Each number is 500 + 40 x the weight over its row's rms, rounded and kept within 0 to 999. Layers, rows and columns count from 0. Numbers have three digits each. The size before them is the row's rms in percent of the matrix's.

# up: layer 3 MLP up, 192x64, rms 0.272, rows 185-191, columns 0-63
# down: layer 3 MLP down (transposed), 192x64, rms 0.226, rows 185-191, columns 0-63
up185 079:518529498542495544533426491484495498474519454505475588466437488505515599512534479444520529547526534617490443513553430503445447461530474535520579435497500444510495502463496505535493542515513500
down185 092:541477481507533408366516515515526526518558491482551474482580555543516513474483503521429470499482483473528550551505428555555496573504524503582494500470549513526502517498459454483523543505464487
up186 101:529533523486474496526482424535499568475531499564530455449483480451547503493538476510529450551538540496413515478569512539493549505473591538521491527527528443554476476474486519521490380546485449
down186 086:492529515564527533501498507493487467522430515434471525569525558513445538467438536456492489480499470490551505521389469460454426501490466440544514513473502562501478470583509508486442578471458538
up187 118:541543482520533517553571578503594451528541481539402513515483484505452510523466539473457500472482482506468455508496463474480468470589533517501466476495494532471518456527489491526416510506426600
down187 114:456494511445584527454507473533580498434504452514535466489537560532482545564506505591446464497430600493496460486525498575480490473536494465479522428549507496500527515472497427489481505495542493
up188 107:532569447482512513558565467541547483426489431520516509532489525531384460466527484475455527495436518499482510532456488487473523500511584528578530483545556418501489463525507532523434502470525506
down188 116:600567576496438557511542557553458552502443479461525481476530499514483522442480478532492546465453535470522513417468525480478492480448519422496472508531501476448483499580536525520471428470511504
up189 119:579430487516516568478523514492522596474455500482504492620483447529553532508529538465506510444468516449514496547448522500431489424457520486496513437484525491478492476570569544495528516526507528
down189 114:574558514466458478459530555479527533535499484511477519452546425534418472449559473485534450496576554525449482596512501513569531518422487466512485507505523502530519486543554530494506453457502450
up190 118:507431499540475514438456514463564513393464537531466556520508492546485449466527533513500509513422527500477499482452513442499439392501572480492513464477497541487510553449450504483523520585480512
down190 103:535504505514502467527507417465482499556483495448500432514511437505510522490441613454525412494555481499480473526505546561445541500473527493535476539494528465526464458522479593460450557543474451
up191 088:480511524503481546596414491488461442511536575482513510474469535466499536509470515480578525556426486489519519537505434534468498535516504532514535463502455402554427550482429530458521488485511456
down191 082:476561498490561570467557488517544502501461492488461495488447466490451454544539438513467482445487468488496472531446512484500425459483459434487443512557563479467571573484588479580487482481482510